From a checkpoint of a small transformer trained on Wikipedia: rotary positions.
Each number is 500 + 25 x the weight over its row's rms, rounded and kept within 0 to 999. Layers, rows and columns count from 0. Numbers have three digits each. The size before them is the row's rms in percent of the matrix's.

# layer 11 MLP gate, 320x128, rms 0.229, rows 4-40, columns 0-127
098:508492503510471528484508574463474481499486489519525499481495503536493532508551474493447483480527483514452508503517483496509458502478508473441480524503500472494504519509522502509476520486448491491547488514514537546484475462497520490531497479508518529526544488472436529491483512502534496497513467521500534476476499499486525506526487481501531511447511481524493483492497544472523562496533
106:461501447500521462470510522556547567501545493496525504476538518427486517521471498531480526506464503479517487490527494453530502504496519488504526479489516489503513510512508504472419456507511520490532510533488520511505457519505520460526481493494502503502496494489505533509486538522484493488515450501510545508508495468468484510539512487497520476519471522492502505481486481550491473470507
101:503474526537501436479557482480533492503537523488569492469506498508549503506511498519447464494527491556529539474515516541502499475544473495520508523490486462512521513513481481503499466499530490488506499522508489506527485519531528449486501499476463445491469497491517515504530453498520481530507517500479492472465438483499509492444501511479523521476492488487498519489489486513534514487519
091:515479487498480501475463547480479503530479465435471501532477500501536534460491462503507503482491513522505467471471510499512521522535490519521494436472514502518479542517508516524487499536450548476505501505485558483480488505535478458526489538479499516501516511469493505526465542495472501526493502533468503446520509516517478522521489489497520481503473486511545541526464484478502549521500
099:503489498475556503526519531529492552497514470530517526517496498478461462516555523494526471467460488505448474481503507481454536553531482525508460488484476508492511493500511540515515491513488478485475499525494493497527501513501472487437516489514504458477488487518486512479532458533479524533516514497482485490474453534488468506484489498463489514472552505482516511524499555492532510462525
099:466525511557480559530531544501465512501517519508494511506516498459505505517541490502514491514536516462479487468508465466507477506524507534480497487485481473493485516478519520501478516536515514509569455534515505506518492460465462495514513507496447476498491519500495521485458497485468518538537456505514538498492526512498505542499464475493501468523474504506474448509486496463540509457463
097:523507497477489567552549512469495522507500493500492473513559538485478536497480520497509558495513557556514477450520488478500488500515539479549491505498475508490495465503489494504521488543501488498521500505462488498477501495483469525545510481467528545465483510493524507490445521469483505514491481501497502460459501498502532470458510495513491527503487486499470455507474504500543501458526
108:462504455492484525462512525496515520496504539504515535502529546518506498510488475471491470513465474559445510528507469482556518469495518522545545539525529500546470481454503530504491501479446486526505548492502460490487503471481468488504533492478495498491527483481522519500428477510478509498512501451501525524477475530516501519505503478480496481486472480493500489501527482495497499523549
097:480491497518486526455505521494476508476563513484501496495487490523465477535538524505509491483521466500491525454521536525532493471478541524556498466513495497542483469532524538522487510521533538492476499486499540505488512465517479468482530438484467524480462510489435479535474497487498535480490514484511517514518455515499514529502521501496490501483491436477510512475472526475504516523471
103:526463501497508467497496525448521483475491486510520466545514528530464546471499534534465530470480492533523523522495486536491477460512474507523461474508537532469515490491489450472525512509455556511480481464516503483520510499501546474527515516496533505468532516506488504471508517483487509521483466436526512500519444498493525527498529502432504491501509492510517498516526489477509492525511
095:535506528508482513505464528453500511498483505470483464500461510473498506471496558531534482508517564521503450483497521448492499496501447531481525501513477498491487482517530502543487520551476502532500464473497483480521495492481520486500547517530497503514457477460542507478512490452474497493512512525504489478553486485497488490494494526513471552524525490528525472495513505464513496471557
098:498450522537542471447531513472530484539471497512495461500468549465469500545518489512501483517477494484465503545492474541504497495495517500534518505506475486488470505473515487523533501511484529535513547489521493516503524513485487516474500524534500494494523462477566509525479459499513482468500520508498486520499506484502497491448525478505454450486580507482469507503514495463489511527498
100:524451516530482458532531499481527500508534482504524517504487520475493517505511491551505441516503502517556499531510486519476491509491470536477506509494535475489511546502496490498472499539516518509536516490476473490500478492526535552444488484472460482510469533482473456471491502477506491502522486496457526492543493499504449514496493553527495541461460491519483491447508495486501464503536
103:559511522484502499491523506506542482511460482537450535508508479503494539533503505490514517524495521483488464490510536475484468469499484497455487555484486490467538483492529494474543499517451467483459493514502491485445485481504474434503478513513522511498529507526508487490510508474545493494547477458520480489452493540500507462482526519553509492499509511523500537505534511466495476527513
096:524509506474517495491511484492497487490452497519522464518495480452515520503489459535490493490483522529491504508538539507485513508526529486466467525495482466480483480509452504517515474527515528514500522502517530503481516499404460472491509517489481529540489515486516491478517491513493492521475492504446483518479529542508540529520600510513508539487497464530503477510466494507470481532498
086:464532483468501526471489461520497539561463508538510468505526546444496477507472498534512498503489496465479529520476531532463499513491487528452458501517492501497521472514482485492527475518489497514508472515476500471529514525464503487507462494478525549489495498453467544538520484506538448502482485514470541484488549551499510481494475482506514500484507502527517463533482493530502496511508
107:507488467485481509502483510494491485516500481522468513496513553505514527472492482501501512523491533488493511470522495504528491486496524506485510511517545520487477539466524488471559504511460494521494474496529522499520468521489481498526515525554437512447527452495493499506485478513541495464466467487489514525446479471438509546478512518514465495501550470479557487533489538491518461502517
102:529516518492488477463510482525490519489522540481527505442471481457505496498493506494450498510484500492470511472506486463488545531498494543481534520502461502512484494496507503496504529500518510524461493497525448513493551505468524497476496490449582505491460482498533527460508522512553520474567463527487511477469510493496476517511489515514480526490477480496539524490491521503531532461498
107:476510459517449489492488490475543534443522445490530487473532522509489521529516535455454532506493509479494510499542517490510518535497475527526500544531518488471464490546487465495508496489464513509484494510530499492480476530525516507486473500488484421497546487517486510503475505530515516512492501493513540467473512484544508497520534480477514494526519495523469452510520478530537467486503
098:508489460461472486513469505499466460489500478516511530505505471518523467549479499499500508517526460507527522503475497506484491514525480543482519478508500506478517561521484512472491490477472505486506514476488481473571472513483491453467533470503492514504489439532472537511475481540509487528517489451495524520505546531469467532524504466523522505472520508485530523469553514497485509543524
099:472464485512473519460474540500530474480484528520529494487470520518538461455482435528536500475469531525485489511500468479506482544468502484511509493520500531518496508532468510494433515540505530524498541497538495485493491527520511525522490480512518516477483497479475518493514481543520481495454499541448484524522486505446467480503461512518501485479538515500523500475522476488538512524521
098:492488501500519498532523506459537499479496477512507510570528528482503505496516501516476491491516433503493488486493537477514541476504522504521538479511541523490503461489455488493478475506491491504481465493499504463493474515526466490536524476483466470490505525486497478512538499516459502481489467505513582521500440508502493517485518489483524520452451488481490565513544529466496519476514
103:470462491477493494506516458505515509499505539491531526526483491506473471567456478517526492517494520488500537510516518501511477496484496514520527520473538470458513534561471508535490517476545491459496485479477501493491479543504463485502535501549547515522459523514461487484495506536554502490560506494473502458508468511472473485499489491516496513470469543469492468487483520508512468493490
101:501496482463477512461477457483515476503523529541495484471509523506512483478529455503494494539550490501523497527515519480506499486471500521491574548523499516501542501503458504502480503518490490531508486514477528503498533463450491485493479520514518471466522490464486495471499481522499487542490465456515507489498477523493479518506502516536471498487450523500547549530470509538525451458544
097:537506474488518510485495451521482524469477483484462472469495445499551519498507518519518467508500512495521501490504496479464504519472510526525535561483489495519470515509487528519544496519517526528460512535492541474532458481467490478503500540494501514490480470460477480478508451516466465531503489504541525451524526513527509483520559533494482518476469487477469510500542481476495525485520
093:533496468514482540479492494524504511545482506524508473485504534480509503530455511475499469482480485503498524488482503496512468509521474516513496485516498469499515541523493472463470475491502551483496489550542491484490514539479530491498492501539464513537486468482445497541513515546486496481513485435534501462517482538467493510524511500523497487511505430479495501525531529460480517565470
102:551513496541475496548485481472495500496506502435550520488456467465500479490520504509512498486460489504513539509514499472464502519493491513515458513486497444492477437470479486534531547507502519515521512501509494507467495527505520501488532498506514475463534471473514523492489474495511534512505506439485524510485518479525534495534490495547520479526493465528532513499474540483475498447536
101:447538529507514520458476526522564492500462499483490525505513516512499443532516497514495508517518520531490524489495498507491505471494503473509508506489490535471550481458463523492474522486531511503539520512477482514504483510510529556489469469438519514467508509469520546483512507519510492514489480517493492531489505526497526495492476526434497501509450492443487539492498452456500491527468
099:519508507501491458545483511491507493483499554507468504516501502500456521527473532452481519494496572490501495492544512522474481450500497475530543482536504508469505501541513552488499520539545480487497506471498466505431480511487563468480480485492491514531485534490516511468505507463525494443535504475463513511464506503482505493523459500500531489496489505499484482503528480525486470499517
101:480558510484486497507457522513475539481506459516522531511466544526464491527527496520534541562535535507479478498506501498495540475505534478504487515464495527472519531473508458517471487538493483522535518501543522493507540494449530489481484461468503488490505492460483528515468505481526489512500496479483499511500488480473497514492505475519508516521477561498486450495449461475491513468495
110:476511464449481500472497502478533474560511475469496517502494510509546509527481473487526492529537454489489521477521497506526514498498490483520501502468468523535526445470484537444511472535497506511464470526521549474540467472507497505508522503497481497489486522514447497511515497532474529525535481514476528473506485492515553501483480492511530493479449530504480525517543474477487480525539
104:515511466506512516509535484479497506524478478526517480494529483529524465509488470505471524498490469530525495498543502539529508508520484492517534489536486481467485521503462514493494477505483500519502458485479567477470464516472473533528524510476522471501494487506537547460456475500490467480473508495514477509483456520572485502506510525524506582493457492503515483521462524459479510482492
091:500483465526528509492534482488449531488488526508475483516481506484476505491488526482470562505450457515524482488543485493501516518481518492544515456475487458505538541505511488469507481431500505467523451497493512529479510510524481496489490526497514469525487475505492494555536476482483510484474521503520541486482502525495539516544485530510504543513540476487532458506482453503484524497467
108:538521461511513518546523491455545510519442495493472495506490527498491496500532495528488536509454490451510483477498495507477492530476520483445495472501550552508534481520483515495534488503466506522486500566518547537441484490487527491521469494517471518482483473475527512510512491473502480499516494527480496505515506494494527453483465474475480495546503512460483495509463493550500525488502
105:432513513470459505515491504490531521499512469469519530500530479510501485477521497484512490506453521495481537477512505493496512552473472492503490529501465518517501425485479535531478505504541547531517512540481494548506490500504498468527518499578524490455484468487491509509470500502488505484477489502518497494519510488542510471521494485494560501481486520517498491475499473487480431531536
088:511486470516486543501491516488518522503515528530518442488461489467538549457487529499548526487514517486453510469519488541498500464510499468459508510507485505447509508500533493515487487518524447516501478535478491493500462516444506501468509517495514547520491501505524565491502467490477485484497507510498499534451506503524476512461486486526522473545470485539472503516498517475469490453503
101:479476531478500437461458564496509489466524490531545540526487460508492470526489516485541509487472514543492501515510484520529548468497502548513499517495465478505504511503461501497522533514513521507472528489503490491515508522457516511483472507538471498474482500489498494513493521480479491451512487440529532532496475521503465543506526484488446463474499472511510505508480516494541542476496
# layer 11 MLP up, 320x128, rms 0.242, rows 4-39, columns 0-127
096:498511552503530525533499546510491514469483525499483553548517485539476517477516466489482513524468506517544500481484527525509486529545481512467539492484498459473506526471515499454518501492514479508523501472479492510505496506484494446512533462517542486488494484488499549504509503534504480492514488499536484485448463533518455478512540497433528490522469483483528505487493469531473519486467
106:507460505483510537487488494534469514486468499538538457505502508508511519509433451507459476491549502502437522476567508526472512500531468508517501535517477513483510498516529462522523506511468493501487487481490444505500462444508469483497529515473492485488510545507501509473492500500525467486485545509488479528535483497513446492517529513481475495509522496545537498503522484505502496545513
102:482480504475481511493491523523500518468508466526501535488465483508497502513518498475486492518531536440531480517483457541472526509528487480519546503481511493473562495470491545503486476498481517476525522505464528536525493514478538518511467472498527508507503520450454527432482515502451474514497465504529459509490518518528491499502479511509548511515477527517519479511530484451484486538528
089:488489518482500503497513529467509527520518496445461513540484532473515506487531508523518492533488475505455498468477498507495577477505517483495549477520489542533487511516514483527522509499464538533439503466486549479481488513495500488515490508470492501531492539480491513548484532504484496493524526467489491476484529494469545516486469534477468485515478472451557502524515466471475518496490
102:497484489530492488489523525517482524522484497481516537486520451515494521476506478471500519513488490483514533505503518448507491516440558488517481503460512434528533510495500505510535489482541512491431492522542524482526518505509479503529526509514453484517485464496512501495473517474503522493504507497493485457483486482522525581523483499517472476510480486541487510485467487497529452474555
099:475455496492466440492507505492501554465499466517480552492517482495525476499459524475486483476485531499494519517467506483480526492510488423480493474513460544474531466547542510496527554486523459515492480488463498503507496514524561498508482507472498498525504515497502494494469513524544498488515545480510484541486486479489481521538499491499538543511498545506508501469474478509528510508510
091:489481534505515456442497460534524532497505578493511497466482458514517485473525539502522465468533518501497462491529511489472511485530506505489504493480499526501480510536464480514507499477460475511499529536477486499541521487536483518478497519504520459489567510513468479496501460492546528515528527493519500477472499538538475495483489459519455514497471472479535478514498478518496493525521
104:517447508526488499529506510519471485462501480510505588530518515474534473486493493473503482514528476511492511538467513531494501449480491503500477520559532534520485502511540461494470504483505510534448492502523483492544488531536518477448502471519475475527515489477521488523534467526521479499483499538473484523517471470517500551509494472474480505501488493489482503507496511528436509518489
103:508503531484524465530500449476515528512487479477492530478508526506512511538531492520529470521516463514462479470466474469542489478543471499479491506509496499464457484512484539464512514474506496519515508491488488458526495546500500469548512477504539485484541536497504527515420480511489470518499477492536494493513468515462503504478470543516514466504521555514515491515457502540506519471493
098:451530506498495490487480530458496518502479509477496478510488466480496507557522509516545540521497504447507494478498505506459512502491518473486518524451466461547463480504471553524485481506508512508521513499544506481452489528523530514502543458478514493510481549476495491463499470470456507476507486520511519508482561493488485478503535521520487528550528474462488520476529497482494526467497
090:459509474496496550505482570463498516535475540483512516531485485554494479497457497476504541495495472512460491491490515494532474462520493468506463546510464475516522522486511550477529492520470512495503505442533529475528534490505514493486516500507511520487477529500454491521459491514462507509483522528475496496480474481525518508507489489483536509519513503527483531484488423464518494524507
097:521478468524522487505502496499510486500462477465506476506482495502469528507513507477461511509539552463480495517473508489483523472506499511486523526487468539492483469453474491446474467514498490487512541513513511527516503521445528543502531547512503567524510441493453445564499495523542486499521499521498467496489526519493475509469519464520487462480516485514514525520524505498500506473493
094:491487519485496535538475524527515451529534463497504524528504515511498502530558501544545517509505527465496517529497529474443504482467469506551504549515491452501518519467503493476473486471526487522456489489455473535491499486505520510454478482471512504524522471487487478503468509482534511504469513480477490532517471503481475514451521549495497510488524481522488490508515502539523485444499
102:481501484528540483493437513487471492525490479507517551466529507429491474473507528536429443469472481509537520509496518542488539514490447501539484482538521478517476483503502506500462520512515516526481524508502516525497479536503520513540494502524525504494522458540516489494488507490488498491470503495519513487535576533522525523472495486496467486480496485486478493490483477519496520505504
092:525473549484528528524467541521482500491519515468515534506520511478478459500536482470530488518507502559522528534476490500519562472485472491499470431494490490519497471490486495477506512494496536543532461474502493516554479511486489507520502495512515498474461498519501519493485437534489496490475564531471508500500528468477495495458525502485483472521459489536515515508475517476508492486464
087:478509516532467500538505483485485476506485475539503500510486499466488519537465461505473538530538483524487531526500524501477469533467479511541499511526503480484519500472526480481463562501472511521491543502486509497500483468487518477521460552522550507487482476495525513468478496442515469492475472535495499454522516506495485527470522471507526504553540516494501444481475484527528531506512
114:553494577515528494473511502525462547485514542467507562490472499474495530495516501501509513490511464500528483511514501477491502509480528490517443496539500486460529514485506488501491494530474494482469512514502474509496465460467511524509533515517497474503429563488483492465474513486474531495493495526482509464501499522505502454528510475518523479532459510521509486484504484479544482535464
108:551475514504477515462506489468509513507453506532531519560503483487556457522488497491484468529514439491510480529489488536560511516512503486469531464483525495512477503515481520522500471509516522479494476502525519467518507487542499490503526507513479445504468459514497480495510496483487534508492473516502519507492547504483534546461470503551528472462488547501482499527503502522478469491460
114:519510490514479505482490544522498482521495521500517508522498520515496484494498525480509531500559492497527456476511514519511461492478518486553477481517518545502502489502523500539525507457520520510481482484478489497546491507476461442494451449501540512463521499494449495490535509507494427505489491532460523489494496521512519500529482496509494506546471499503431483537526504527458450491481
098:509544518491480500501489532460527565512528506454496517552497473519513485523482492489532485466497497500476482477511503471443511488475483510501495498526521468460544528518512503524507561473538451527473499556492514467464510501500510481524533480473518495487501536515510511505490529491479530465544496486480525502474500503506493475486515486438456553460516496495516509519530500484491488494463
096:496548480454516469522515532519485551515507463502495495472545526486511523500504520528500485533490516507474483522516512517496502489541470490479545538487492484474469561531505473507517485492505480501517474519442508494466491512515482491494445554465524506503488526501539502489469539522490480529512483525532496493498474455458512433494506497507504477443522473454523498503483465512518490510511
094:473535496510525516447480470509494485477501523547478513497444502487531460479522518492489505475502529474537488480473530501515483514489445519513512513537517514500525473492513499484513515515491509503525506465509524491484484533467443479512458518533480493537535483472531514513487528485509517493494484511469463489525502533493526553510491538539445515540492466464442469461490461520507490488521
101:494518473521477471541513461497486501453507491515482533496501510452500513498481502481512545485502469511514493529485502529526507503491467502465516503477482553485504464470498509485513485532552554478487489490491490497544508494459521482461461496544503482446499518486472478465495478516456495536479480479522498541521501507471477552537544554538471505508498468512478544510491502519481524485534
100:467484495508519511507526481506495483482549487445483508505506474489489505552528494482472512523480482502535509509524457497506540503513482507468558514520491497493479516505546499498527496503538486515484504528495446459495520500464438478507482536486499485512559539529514536461459513441445486528491501465505505509545496532486508484524510500485441468463512500491480490509506516520497478514476
092:495511480492519482547522455515506515472514504492465489522503468516515485494523467499537491479493496489520486539486503470464492517486581471524468472473499531510509491501536501490482503514517487555501525551530494451480548506475528503495530488470485525469455473506442494497471501489434494533478525521511496492490521498563497509503510500520513531506517516484536505475491502463468533491462
089:436492519467523507551508516492562533442505456498512533508532483530480503568505501495495534517503527457465481509496494463534513489567518530517500490496511464486499478473525508513490482496540473478490551526508498517489468489510489525456496506445487514512514542468527487468487466518501522513509505500510453539488508488535485468486459499470509484515484507526509492503502496480490503501490
103:550513523498463501536487502496497497524527471496515472503511510486505472493499519522496496481484514515543485501465484443474486520499519492470530509488484477488467497462443524498482487521543553500551539469480485504509467498478514499546506491523523507466499477487480505503532442512487473544487489498471461547514562469506544483468480490553521519497500523530511485458502527524514474480513
098:483474549461521510515515516514485474525508482472463509467513511493518507486522431498487509491511542466511476484478449460494487500482515515543487528466528484501488501521527476508519501464491507489499503548481521509474510449515516492479509513541497497476515473497484494523458495544484520488469504509496541517492520515489495521525533456480535471465502541539512481529525551575468474490479
100:489485486542522494444491544443500499495505509507492457469438521523471497511514529507501472497515508500507481510510512481501447477532515478520525476474519402480513516550542480524510572468518512517483519519497513502496517524493509505458490513480511475486508479510512549506479517489493553472511529490453496504525490481512492540514461501515511502470473487526494490493506500512498524526523
103:496498488494507460460489495520473463557491434498462528503516505546479518492520482489522521474491541491543466523466495485503505493502535500493496503507449530492509524480543543476498490468514521524499492512506503505524535454509481474446467474477496546513464521511480523516477469491474530500514500532478505491516522472481540515485500493543519510483536488519513501519477473523549537465453
107:480467535511536507504510520503501480534489485489447498515534429501507503481492514530540471509521488469484541531522510495528501492533478527492458460499511518535476429508521495529516498541562466529467524511511531486479472496484497471485449497463488468500511522503477494510454499519489485521484490520515507485536465502543503510505500507501556469464483520507473497485534494485500464525483
104:484507464523475565527516508498533501517510492506506489538494496482539479527497452531511489535518472478476454510497511466459503465498515499538519544456484501491471482501508538510501476501450503490516513470503482507460496495541475482465470491488525507542498531540550539518474495505561477483504534528509523504494528471512514459509515476491519494517526451478485495507469490453474524516528
084:517465488526542491540519498545513523497455531505539517476469469501478545464479489490531480492502485489503511504500469513498505487486517508547483490566488513509478530494466524523521447490512505507482450498470439470509518483547504498511440504519473537481503522481472476479528526534499448478516503484502495506490476476528514497521491546529494501477479464477499498488538520460542509491494
109:544493497533502505488477486514542510461498498489469490535533527547493451483522512452515522478496492481534503473480524489513461506500455470501495461471549506479474508461474507479522488498464519492471508502525519495525516500448509506533559512467481486506525500498494527486494529513531522508471512459477514489549539491499519470473485500508571546479481467494471484540498487481507516503537
110:542490466505490493505525502523512542473495468507503542501517533513486474507516495497520433478520495500534518499478521486506519503512461457508501489502482488479464479498476483466504478477547501513501470517509525520476483532464555518476537502499477485558462498516505492501424499565529524493491488442512490490475531488506492525471500531465537519512492479512522485496490488457534538531521
094:497513537474519487514498487507469535462490504493476514535498519546531532511476494471502511533486509514480488505491491480483517493490465515510492533486502497463450494469450443562446546474508508491459503452510485520479454489523489512539486522534505538539516497504500491544479491518514528484471502474542495521509505487512467460527560517514482512539520482492478457476523504514515487508477
# layer 11 MLP down (transposed), 320x128, rms 0.227, rows 4-39, columns 0-127
097:481550450472527508492493528510497492538535490531499529525488513501437513461505498522539500468468530518499523510528504521480491492483503471509528520473478506494485510496510496512487467475524454564479506512531525493497500494492480569524525449460530546505521486501441492490525493460507485510531498513507543492515503521480487470507467504486483470521533504475518508499445474500453504478480
099:530514515518529538516509492495461518476495531501507508523495454510527501484532473495435483484522507516495529488552475491480504501554518516523508479488471514473468521505496476456522495482481501494436525525497476499477532515516488495494500541509486513467428514454481459532508483498487517531526514481527513456455490503475535544525483524517453538504474526484492491494537531470509480498488
098:550507501510539503507477482512487488505527456489512499528513519520439499517489449493499478503507465476534475502526472543507517489532536509524517456504525489462528493471463545502519501528496473515467461491489481502500511507490474508462492496512492494508519482501501488552453535490429537522514455502515498499496483458464505484500501555495471519506501535538497516509555499479488498505559
101:465531524513506459496546467526507444516464504571469498479499503505499485524510459508521525465496533503563525507503460495502476527515475509479486477486528505493512465444481442541503514464519478502515487471538484521489523513451498510477496485507512494500483483493529510489497527483487481541484494484491481539505517471509501473483522484501515491488524505490465497514536557572496526500520
107:509517482531523510502489506509474529537462556462486497471515518485459464529485508522467522482491495512485509510519471510513528487489468495512501478522479478452506438519550487467507505476514482469498509489545505469508593511522541487483489503511515474469464495511548465465484467524495478536494471494524514528486528505485515493502505475546514450480504538513507481534493496522464494495499
099:528507480540555466474476558527523509518456525491538495509488533465465467544461465500487514538524511522503482496527484507430511517540494511488494483490482485461504521507505467514479521502504555495460478476530529503458458470528496494507458533508485479506459485517535479489447525486514500507491481519540494499483475538514525501476542503520502497488471522507503489475505503477510488502531
093:523536529501476485482517529534515525472500503502531483518503505501500477474456494476492508508514488529511504542537506554483494484509491489493503440449481539515531518503449483542479503546509488502466500467504529494458514513523450473525447511477529535488491499473493486501470489462536489504484528508482510513507497494486505529465500560465540503486487497445490489524470529484471549493535
096:534529509542539503458507503504490524512497496523514482486461550506486486506470494488485522494503518473504478500448506473451475523475500524448495522506476487505520542525499484531516430507518501495505495512497526541529502497485513457505492526486439522488498485511501485483566509479500486484488515551492503517530506424498478502520486517541440512536534507518501536504495454492522508497478
098:497500511519494498498479479546529528519516494489516495519486468459425477487452490477488470512497503498531494524527517537487504531485485502475488507504470451510509521526483493468471439523489496468476520464452509520530503532471527526534531548501468499524473493505560471495516509512499480521526470498500462481513504464497530502534509521518455489487521483464513525515542488512549491463522
101:493521490442499504527494518536536503476450468514481511503518501509517479473504488478491492501461519486488475513491508509492516523528464504436448486527497492500482527518508485509465484479464511486477499500491489495533543511446541512535457467491512478515523461492508562482501563492511486527488485487533478485493502529495519519507476559504472513513444510489566512513551517520493502514494
100:491477512470479504527502463507493461484545492555542521502492483478511540514546512515488512522484519506466496537452489487521514521472535534498571542491504524479505538478520489501468447461507515459539526488493512512439532503496482497492502494505479433446528498491490555497522495479519534464530494493500504488506513470485492498455521528497492498506474494510505484486489505498496467489528
096:482533494518505495544485501455489487463556505518466528504528481505474545483511521484465486526509485516507492490447480511472479464489527477520470469481508520466517506494483471478511469533490495490510491538466533434501520486518508485511508539467501526505526486464500529497455495512465513534515563495496498490531509539488524506503488503523439479494512503557509546496528512501467472513533
107:472529473453528555503523512506499509469491535476483484506488528470503530497463494527516529528531502535480475495458470512512479511471544517470477473467470512528517498499507457534557493512471536515502466499509560523532472517509465511509434517512532533526515510477461488455514494478487489474486505512486467528523504513508533527510488479499527483529511489489500479502484523458485521470462
107:494521525528527465495495505474452500489534517502475520520517520522508514480506500503469521477494520507447507527480500509557503491572469467476492482502492528486514456488516453472502530483515502487474470508510532495489502499506523511468456516473511524477522502478529495450495509504526523469484506516453475466526460572470531479529533523484518514482480515490447518534498470512518538519477
103:496479509495455500537471478512510494496484492543511484494486501483476472487466479539445478519513487516536478514503489471587493510471524492499474530519529463455502490502513491519526462517511509503481554512478498522510501468487504483514498511503472501511487546455509526485470526488520543559513457502505487493477491496496543490505536514490510545467485505523538487453513430532490511510501
095:506472483491499514493502508540508496505472514482517560487480537490487488509481554467513490499473508465489519483466446505490491507503494473555517500480494481513507499509536533497447465511523465474486495534554469477512484516544517570497509515467502513471478543519471492458519501552502490525476537504526467499505462461503492489474517495486480508475523469507470527449525523535512507510486
096:518542509453500513509501509473448549496523461516544505510515495509526485482500537512526478470463481458486498484503506496490469559504494521494546487495516503500536488483516514543503451495493505473534524527506542489490511489531479505484477442518514469434510521496483509491507496517532512527555455526492504470483474498516537479512486534493435450531497497463502500494503504510515505484474
104:493481506521478509463510504531497455469501482528466486536471512475478454531519567514546485495483493460525486501477520432472505494498499527482541458498538491496496514596514495517520488501519503505539534518483480500521470501512518476482517523467493507518454474523442490510493476488480482473487471519507520512486506508518483503513514495486478510525481512538500479544517498508543475471505
095:479505472473485491507502474520481528507481467493464516503497480545508513490471528527479521483470509474503456461495470481516524543518485586497480481549496498502532506472533520463520481517537504513532521511542500476472476527554494491451468470523517521502520490473519507501462485498498489508478508452490479483485530486512536504459495523459480469498465543527530528523513507542483510517488
095:504484511528548459505471541522489455495438471496544547470469528506518501498518479473495487519551479491531512501473483523482508538524456505491476456509466515477473526505498520469510503507517518532498542488522523530437520481456492511526509498491493472488524499529521497507508536480518478519509481462520443472511457482472491482523524547513470485531492520537505500474499489494507520502522
097:526467513520475509522520528508480467491490462504504481488519518486442532514478502515481485483532458499498512499489526496507518536502541481439493460529503517536466499458463513497491495518507518487513490480527450515510534517454529501506579486502471484500498505502473521477460502531459496522486491501477496513509550495548557491485492506531457518497491455495476532503556495480478521502490
093:478447481504499497509545496483511538542478485489525502453465476513501525468525494548513470525488510446518522502539489485522483520460539510518496510481455500491483472511495497490492518542499461522508490483518473511494532464462552465481506525490537511487493486529464520522510454484501501496524483456534548492525483512487471477496480510507480519508518534489507570479454514495537472490510
094:494496524537519517485541489510504512483480509464508513501508526532522525496487518479489488510475516457538443535503504501493479476441470500456534494530447495481462478486462490507503530480484465493519521505550525502469522522565495545507501517522470551473509532520502475480489486508504507502476518492507507462481471528463515513502508520474467528492548528545498489525514485485450499485456
099:513485469496510513507498526481522517498487507446526497492461508515511460522525490518520469519503455468487509456463500517492513527501519479475452459540539522507462477506500497489471490473498518469534485509512473470540500512550489515520485517503499480524529500485466530506509540495489509507480499472511497486448551526490504497511452500509498573476491526489471465523498523475548567487535
094:506478496510521495484471484516530516463514506496520487530491476498497470496487500468503504504468511481525489488492533518495458461515487467494485514485531496530472498518519525503480455484433540461565482538480550506453437513529442510493513536523491489469522509513495496486495463478510491530537524490503481503544486518495524507487523497564487471504521476468492494534556490499522518507535
094:507534478512472489469495547503490488478542504550559483482505541513488520513489499543542494478509479533516491468555513494462520498473467465470513485497521510475505505500457501481491489475509565487508493480516511488507523483487487507511497476517474472482465507522485494534486519496460487534526491545476454473505493469550464491513489543537487524494510443522470503468527500488492456534511
108:524468486524484519518462524508485487510518532506483496501457500510459486481496538491470504496481519466501528542564460511485475539528516500473497450470507529503459532517494568496491529517449490450540526493489493512493487485463492531463496537508494489544456512500482479503524512528529535490491501457485504502467483550518506480504494469525504457493525521486523476481501521472509507537492
093:519519477516464503449466460520494501481498498503462538521515523502498485523480467521538531483464517471523508465502535501490484526537491494544514501529535527488510510471492480506470493519530483552492515491459481483486477489560497547487549522519509510498486520500479507434477468489503524494499463498489518512484473458480508528569486501486486470474539547488471506526485470514480514476517
102:526458511505502531485494517491478492527487478545482511541516534517503491526502487532519519471480513482515523512477483513522496515531497469499522473531513458484466491490505533558474521522464468505549440527467497504504551489471537507495479458537521465468486480468508482494462438497520534492487477476525510530540481511508491484495457472500501551502503467520483545520487505470510529499500
094:461499486502480524524502474516486510479502495436476477443501488513484476510514476523465469491501499473497466514469487539493479465510556536517525517512544526506473496487496465522489490481522506545479509516504458474512518514506533555519523532494475531504524439500495498511435504539530461495508475512488482514526488510556493510501502478531514498472549484505527514512460517522515470476471
102:469512477501521533489487520527507466490519508481523495498505502529534535506467534476524524500497500527505542509517504479466512500485509521525501483486490481478491516504543500499529461484459497503527500487476479523479504476535567505479524520516525531507511502475471441544505491504470499519518433455450518472485526528499505456507481482534466536465429502464478502515523518538482477529502
096:514482553536466520516480530494539485480474494470476505528489545435481489494479491454513506509508477534521525488434516474515497569446500468463483478476474497497480496543507485507511485494541511489511492534512443523527461527495514504512480508515513505467525490477487510494485493541495521523496475476529484499561542536477477516518481508496530491505473522489515494465520498502501491523525
089:504514486483489496530520490465500497501533475508481475510540504567506440493525483534453448507515525519515492487533520528538514517522484457453487502482470483499500471452545500466525527510493517472500556514489504522474496477463447504524507464495488467467529491506512487481471464542492495535475489523498505508516528490495488521450538482522558524511498536512499518492511514499515507472488
105:503493484525511515469530506497481556471544499497507492521560489487495560459522505494503487524475546536509474503437464533508516491499504491550505539490529529489473521500534518497500490474503508519425503482508454499472503511491485513510538475483517456465505469517505529529476489518513523479486438495459503508523477449502477521487474500524496490481481490495483539485498531492537480495491
109:489461458493510498489535476560495511463491503508505480522536509527484499492499493512505509486476490496443519597508497435496468514481475475487462476517572497503479513529495502482525476475507488497490478499504455519540490490506507515530463533503501485536505479489461495495552499512512531496475515504529515553492534530521486537493520486522491537476518480493490473512502475492454512484501
098:495485480538533501482476549523472501507489512537456506528498515443509498490513500523523460515475519464509537531440522460483513467494498510470506522521510525484543506514468521521463472558494567470480502498496545525458506509470516491507496532506478480507516531495493508482498482466508505482550534540503496489460454486496549473518488474510490488519477536515494502496466501482500464494487